config.yaml
num_hidden_layers: 8
hidden_size: 160
num_attention_heads: 5
num_key_value_heads: 1
head_dim: 32
intermediate_size: 320
vocab_size: 1024
hidden_act: "swiglu"
norm: "rmsnorm"
norm_place: "pre"
norm_eps: 1e-06
positions: "rope"
rope_theta: 4310.0
rope_fraction: 0.25
qk_norm: false
attn_scale: 0.177
bias: "none"
tie_word_embeddings: false
parallel_block: false
init: "normal"
init_std_qkv: 0.0477
init_std_o: 0.0
init_std_up: 0.0477
init_std_down: 0.0
init_mimetic: 0.5
optimizer: "muon"
learning_rate: 0.00128
beta1: 0.9
weight_decay: 0.12
lr_head: 0.00455
max_grad_norm: 1.0
warmup_steps: 200
schedule: "wsd"
decay_fraction: 0.876
decay_shape: "sqrt"
final_lr_fraction: 0.05
batch_tokens: [8192, 16384, 24576]
max_seq_len: 256
doc_mask: true
train_tokens: 127200000
max_steps: 8618
dataset: "wikipedia_en"
Each number is 500 + 40 x the weight over its row's rms, rounded and kept within 0 to 999. Layers, rows and columns count from 0. Numbers have three digits each. The size before them is the row's rms in percent of the matrix's.

# layer 5 MLP up, 320x160, rms 0.065, rows 125-151, columns 0-79
093:464434559537482445475486594486531556430460549511474500481534434509508507555532534474436480463543445583471455550490535466477492462510515534421590527509509527483496516486489489540507540512504495529558472530487469421564463531501549464499493429
095:556500529520483481515527403530459458470494496489451527412486540479481497378578526445525501484546534556469532396506478571479508503501543542494417471475482515495472519510545495545544499506556493466522404527543452511480466501512548447445556475
103:496478408521476488488485459475451569581489530467531501425461533501518476504497511484508504436572511469495481391479503477488504451522536489501483474497486477522474496518544536545465587475576520642528455428472547521500480537427504510433488474
106:406476501479505514495453505501543535496495433461564536470492456421500508440408476505490553487484482554393521476466529524491454496489544520482499457563487463522517499520469505535500440560495459491501528388561492417544547512489518525497507617
093:500457497394477439458486525398559433490552494560519528418479476459456427481492521514499464508457502458404556474497485576523528454515456510517485470437520514446435552479470453514435488467512515456478501498450482482503487451497448530520557483
101:494481495469502414548464454539430565484593528524509573530518514537441468474512499491494503515462500438459514534531559474455530557510522505486472539504573516456533453499585509491520494529472509446470454473529476543492468506500541462477462428
108:617546480461546539453454525507511511538512462463411436532476532470453512488478568501525524478512467455528460473487451481559465483442595490445498506524520507542526539551479460519475455510518559538486531469503417488506578519507575483485542493
096:544507464516508522555557475505569584514437516496482526528479443479476485549567521414462450533454520478448581541517462510416506502441535445516493537492520465486532539527498442532559501455541484496422514506514498499456433523467460452485475517
104:548509476497534500494472510534444504425484478532475506511504507515520580526501526520499552519484462550426467600543506594563482526472507497465506452514505504589508461542563518536481550564570526498477441456543484462459437522484525492529460603
104:470481573410469513479469459556519564468534556595495511431405464505547527487483463466565552505457488515503496524516495546471537475533483498518563506483466580529519521494504403557467487506455486462509486531463512500542502512424496490452504506
102:495534533517491532486485554626540529528527503483514535501460491461473545551469505493531524521521538463509485532530516505493455456492492387497501533475506576420542588450574462477464509533509447541589497565434507590499440473523466530471475449
107:426516474505527496413505507514495520557452414555467537495484592504428468422452487560565516534512474518591480482547498490472444527498520514545504493529504455501471518485498588503564503453475548556523532527515502523449473573478493517530442505
099:496578512494545557506512529491514446440572458538548530541524507470585492591464569435480472447522575528499479519603511481490495490527465525516453487433463434471426518587489441454512532525471486535566483460538524515514562542459453484460507517
108:486574569477448535508476468424484546492427482470552551558504498489517510529445456492536469430503568534417465479525455539462562494494476513546545516564470511555505526488453491481426547500521486511526555494563480459507493509549472466511534512
109:476438563471440524511521569551548466611474446504546551499522513506500479510463467500569496443520508474512525493490490478483539473446493550402547489508400465437513430439465512489485519508564517489530410428516470513492536534537547478508539511
098:550523533521577539511481558465458502506476468567428590513495486488477480501554480420517412470543528457531526545452466526512496529512522556486458543525549481536459484494508514488522493490468511408573474476510503527432458466481513481488494485
094:470517507502514516530443482435577485477465546435464486445443566504520533553516535493431466420561538444531499479492446562515548578504368478468553522474471460482545497446556504505509408483524478544480540519523506519529512475479507470557428525
105:547435513514468468485565471512512491419477494573485493582473413480564533535545479504513485566520553563534441502449478503450515502499555485488574489456511429514534479511474521627609549468468519538514393500550453459522592518488456559500513505
085:500512465515464494519470515545518512463506551503507554525584598518534520529521529459516455500566456513518549554554550497499530459488457555486497541450530439542454525595434492584521522470498447482473487449431503493383456550470474484501481475
093:444473503490483527531428497594469557486535489467496454524613552495543523486455524610511447502555496575603566488466496407514504502502573495525506484486465466519495408418515499532491504515526562551493482516532533497505502509500482492497518521
097:495460487472537500497470472487515514543437469537535467520525485506518423452557548446474498464444581514499491518542500461557437529544437475548542476409517540590542522472468469500472447446535536426534426593533461541564485521486530500486466466
101:500478527550540464463534469512481497521519520443470496501517432464529476456473547509561464463502507544463537436520499512478443495454539419478500470449459530495527527467541470501464507449510533499430524520514547470578524442489496512509461516
101:526440544463457519527451492478509466516450622448519514500504492544429456549465532492444504482565525556507500479452515520517562544504482472545512534515507496501454527454502554485550462434550542523516502488482486562543429480448434516530529538
095:523486491501489515605512557476451488531570578449539532528433512531485505487448542493484497528514394475504495524515460502528545461415480461418558488475637520486446442450502501543473552544532474502489519526485523475508550495474462516509402488
097:547516452495467544464523567505426498460477517460441486449482478552613472514478499477524456550519491482542492437577491459486487549546508480513466519475517467467498515449532511487531484551408532516537485480525525485558419469505431482524488490
092:503513510477475548488418538516510538501536557492509454533532539435439590471509535431482439517520422543505452497487490506499450473481445525484479482474531564444452527496468468598496458517551592550479498452484553530486606488530504506472475489
103:468536462551481474507470508505530516498457458480544540539512476535478482470488438554579524569433550485450540474505556603483554482456583587583497500522448524542473470477542522498500479497529504548529536497563474584457496471511603438480539524
# layer 5 MLP down (transposed), 320x160, rms 0.0545, rows 125-151, columns 0-79
093:573502518532502450531463498493464551461568603522591453424492534460566528462487510565462513502508462502505522489558501467534525538537438457575402506534476535494462471471502515476490464445537481567483509471435456535502527494451468571462562522
102:468469455464481492538559500462543525527433525515558519507525519447539446518506515507445582415494599486516416529483489456571559531422473476481513510455511489483526455536549519406472465458485569568537451467601482498538516530521475475481468479
101:482505538546419453553509496529502548516466555550605545541480534510493499532468611483418533504493494568462499459465486450465480428560539435478457578453492548534540475452490482491477505493492538564544521507444451513478482500509573507492538494
105:446519558525471526506547503435515465430472482510526511492496461552488530515501462513521505529443557461508540497538559489440514518477449482522509449505520531456566507485507463495518539430534486538482488552540506470596505571544531467525480546
099:530495553420384482539509526465510515452521531500501422566596424438499511507500465478457509511451554526507491564442465471467465522510516495488556503535486524524465491528482524526466475455429500464410560496553455467515557459507476517511568485
099:543526466520528525533526528427449462576447507405502467552476543477456418474585472518480508514461473481492518442532555540477477555515482435460515562530493529547623507516533548555527483457498500485404488500494503513483463533523511457439490477
100:483462507478537498450487518474550519448617492480519515448557566485505475470529442521543551524475507513444503441524543477530502506504469511555483505453446508494470547441538562572454538502556611458427561552477517486507539497482503510476514444
092:431477463444465479544491430498490503465477440423470475504525526558531585506467590526521463498470536535518473495486496472516552466470495523510512525531494467498480516524447463509403552526492507484452480488481521542510428518463515543571498555
104:523535523564479463489553466582490470445453526529487469563480502490507535502531494501492477526526501516486531524462577476482488479446469538498432530545443537480448477543479540439468550410534508528591506452491480500441434436467531452486529532
102:545542459540495507477527587472540518485483583462455474472487508496481483503540530484527522595583462547509497584461454525411484454474460493511474503488506467519443528590500534557498508575473506542472458505512571530460453561489460536529512553
104:435535540533585501486498561422507532521482464460470477552501463473471481488413434474498469520490518513530463418500522525448510542503496619542486541495509503498456468540465515476509531515477534499528450394481459504580526556484524505451505527
100:587589556569461511539517495534546446527509466493478508548441421497467532503548518433459446511419492515442541521466484576451520488451568542529529523516546494537504512540511459379528477607496545556487501507543455545500465502468495518475481464
100:477506478546505567550441456562464485418488483461474537568563513454477490487534556558481525577531527498476441524476512492517504450612485477493523466478453507485472488569521487597487511486491555473419506546503554539492562525509498512519492489
108:453506502450495550482557547564443502483567540439465513505476481533525525418521486489536429447428500518506463500457478518395462516535512493529458482501449448511399479507481427538444416427517475552507430477458510530549479509487481527491487449
107:400477575470473488430518517486457458550556484505571513493513500493547400494502490458505488448480541410574399507498546513418458503522469457526447467569538496489462484526495480452486499507501445515636523490516502504502508467479493538485534496
106:495483557523484519499533494553585490527617450491452538544530425550410528544537510453551503465500464559517444491476524498554562503458492466597538472510535505467496519505517570472473532434518519515416509541502519539468480538482473544476472431
098:527552462533483547488513556477490501508474481511527514422474512478536518458452551442530558470525457498514503468540408496561531535455475449557491573556472469552556486494490555502478534438567520446393484488443489477508450578525488427487577542
099:479508601517477578416473465497503525509484491520552491483503512475483558558511494471538561483569537556505516522456421458532462427492479553467448532487406519535495507503495553494539465619528526502474492455530534478474467517544551568457534529
098:561555573502499511553484556481492516507590539506502420466527510468527500503487405524503441458496514514488475511521518548493531455471475452567452469482536487535471523477488534610529503427519473507510501512508483471485528481442452514495490419
091:461498567475511488456472497582537375519539500499512509501550490507513509457497497488439493497468485468500495446449499481451512482475497511516513438496558508506495493518484524513464472536491463531453485510499501488518489479439523511593451506
101:547440494408475495547436458508543525470471531548554512456553539514423503488562448537593548476497503494466555531551472526512568498452485552521491515505477492456469404552492485464495459473456549489469544456476566411485512525533509537538535475
098:486558504496424598499570468526528483529509506474441483505531496461445466484488563410510481548529528474474465518521486498463539513479514475494550518531569535498546590468511521514504481462502471558543469486477470523468510504495525529465542500
098:465448563479529535500507482482537446483402453482537515516432568511452430516442469485469496434482488506509501492441581564495513538520557572438503531482483503500451467474490500499486510502522472526494494509555523517459502498405545480486528438
099:502505573514529534430483505519546596375459549487517556477553497459457415507486484511518508466492512481518501495512490503499522533533428528591534468523457529502597482568550493511492470457513545501510565492520475521520530538553507452517510462
097:512435478472495477498423499556467484505569477452452480473496522510511442515555550487480463518464553493535561460479479472474510494502488498524468481529507497477514433462506481505491570530596531565575532535506498484480584508420553526538566520
098:527483545471473474524480455466497524466520570526538478476400520507529434487525567504359495481520522522502464599525578418507497498525558465473454478490495487566507521515499473558581516514579511492436476462494537532565518502418455528531474452
097:505477499388501524460507495501476546555513412584499474504490539547555553476487488495492431570430463496510472537501501467508460491483560506520432544547475544464519489445472455489449492560410547505499429491504573410506468557535508573515539510
# layer 5 MLP gate, 320x160, rms 0.0641, rows 126-152, columns 0-79
105:458454556491466479551566600533512516503480539456508472479498463452470479485543372509506557520496506576509532557461483481428492533518492482491485457523420527526564522574528593437506493424511561516489535439532479531544498448493528482508471480
093:511442456563471478611486476565490529546516533499460530494525515535550455470474505494533532443571486476468537505467440540573509445483438529547466464518544509433463536493577526457506484436471500521508458526469513591515504505497581529456514442
106:514516424501466465517582487479441474430477483494477552537473498565526490516514456477483505506544467513468474501519534541529558447548488529518580569489492505464524516543464506430485431476530585446484512470527488415465502491497512583482430498
097:515510471418453465581483519493536574519509467505531495601451483491515518508492446519468514571582575462496521561466526452480566483533491499500507543527515570582459464545451550465449457460478507529427498509403496482628547473500471462440519533
097:450444494469478531468509473470454507457490456550468492527407476495531486475524483549551476508479452520553580490560492532506524552430547446424493472553502530548484520508515460573528432453498590511531517546517504558504513571498466462513406538
109:544539527494447505474518536498487487543451483526485500513437544515494550504514413489479487462500498557507511506504515436514524502466534525422569431502456446519533453556455494440502445552540571495545505447405504523455524541461503524504480552
095:511437510497509502514516491498536495474516484523447518519519478438480483551470580520472495421419553573570540501515469513450447495536544488453429552544530559558537533525477464488477493502552507509556483520502511545511533522431496416512437551
098:400501558493519518527441452489471504529448571477449486505524477478503515518509506491518485421508450447595494490499409629494452522552476520541456491475555527524499551568460496477507458472468448520436542510480528563450491508545535550547438477
105:444452514496463384464553476471498519539483591459475577420481509499542502535530524468556547505489520452496492539479502467560524494489476508546500385483510473483467534510488434525452539544530590397498492524476465568556460441544545560468495460
102:576495490470508491597495522477504461454534526457471583538511488523591472493542457499508498503560583516510477574536542512490518429559519548487483509483480549495531448472459470451482495529507496489513462533492478568500476516519519545528476467
099:495482461482536490486492478541579497492486564531443519518458518545439518535439486435440573587510499467537468474556458438487481557564482561523494477462491460523538581501538522549489503525608528421479431514555526457499511484516491547532527519
103:517397502471533432497469478541484541408550437439527563490539442502500454529488489462401504469438448481422533490448544515450563492508475477461487488526461485555555492409577483461528471516466447568493479485433468401423476508473457489422494528
106:474489559542511449509505523465421453524466504502431571426482509505504453471566529487531485508479488488490484505511470480442448597417536547472501406493490557461521472542509461540404464482493452443480485568469488429550486545466552589480546404
108:485459523513524502503513547504456525484524472456523500522444522493626424501436470519479464446477511515459466388418454496454492436521512439446487465465465496444469438576522477493511529482568462483557461606537488487510491568491510541502517520
105:525570518476542475527519460516436520464528532434498542499541511555509505506540507495498468492418513479529566563525479487467551464444469477495487479588467521509548491478523448513512474477515522512512563593478501522483490449510493498529473550
101:567550540551530548493525542536464460499511512478519511486561551515513467492481418483578514453448571469526495461516472490505540587516510467496518577531548451454550575498490547485511557531522538509479448495422518530558505523574478464504556552
103:529574541590511485451487514519521555494443459496467521480537479516515528429522604485504535593516551480548520563494550508533504519476491515480498522534423459470437524466547455515497457525516493466492491443590581528494497468498502536479466561
092:503536430486483508479533514573509436481462547473464535507517622462557493476464593453512513455490485571535507569472530543485512489513489481479592504453462402474498534571490500500494554420464485431476497450468510553413489569502528543509465516
095:590466451502522443545556547512500461507523561571579447557485473474443527557424507515493608519472536514518462522452497480503469459521478500512481572507603574447480476451487457432477483530535537545486525522452499452498495517489488491490440427
100:395496531506502467491526524449476463509486529438508544502542451472468469530544513514440520471475493482509544531540489569481541474463472530456551515540491512534542465601539535562429520490487469512478484496489475537552480491478536543417577533
102:528502496569492486517500561570423465519468441498535464501465464480491470477531466450497494544462500528466531435461500504591544467546540510556487458490531518463496477530521457507491510443479545460485432532528507506504428546485485551453522509
106:483542493496481508455499494509523498564531469545511457531469514571499565507561488445504461500478499540461527516511526544522480511539502506531496469505529527575623512463527572504439524497490468517530513475527520451487555624513511469440493514
102:518526476517528479559479485518490438467522455471570507489565524531521538498494532473531472507509409500488397460523479575515502485516472480520431447501462421448492552484508542457484553486557497498499492534475570475494509513477566542495542558
098:500519544466518506572515430406492479482495492438492516475464502489509490511509498534465541482413516578473519531536467499505474497517501519520462508480518462478432433469567479412527472491559544498501505484476495478413467529514516453467487493
103:480456436507435538502500581554474481551445489419479588499524622422545561410506525378491452507525421569486518494453538511529503527515444472482521499510529543512492535484495510528499519517479463503517476494532506509513542525498514510431477472
096:553496475494476465505493498491458544524597423473506596510517441477465441466528519513593505551461463507553452488470502541527495520415541527490460496550462479509473492522540463481519451477388492541524545524424492555478548476444549544442503544
105:542529512512505451514438511446480457434497513561475493477514386426486517570491552475481499490504433541568529519458436502507491487432431474509549443435517524504465489416502453544424485553525526487512469564467518509559492496512517463461495493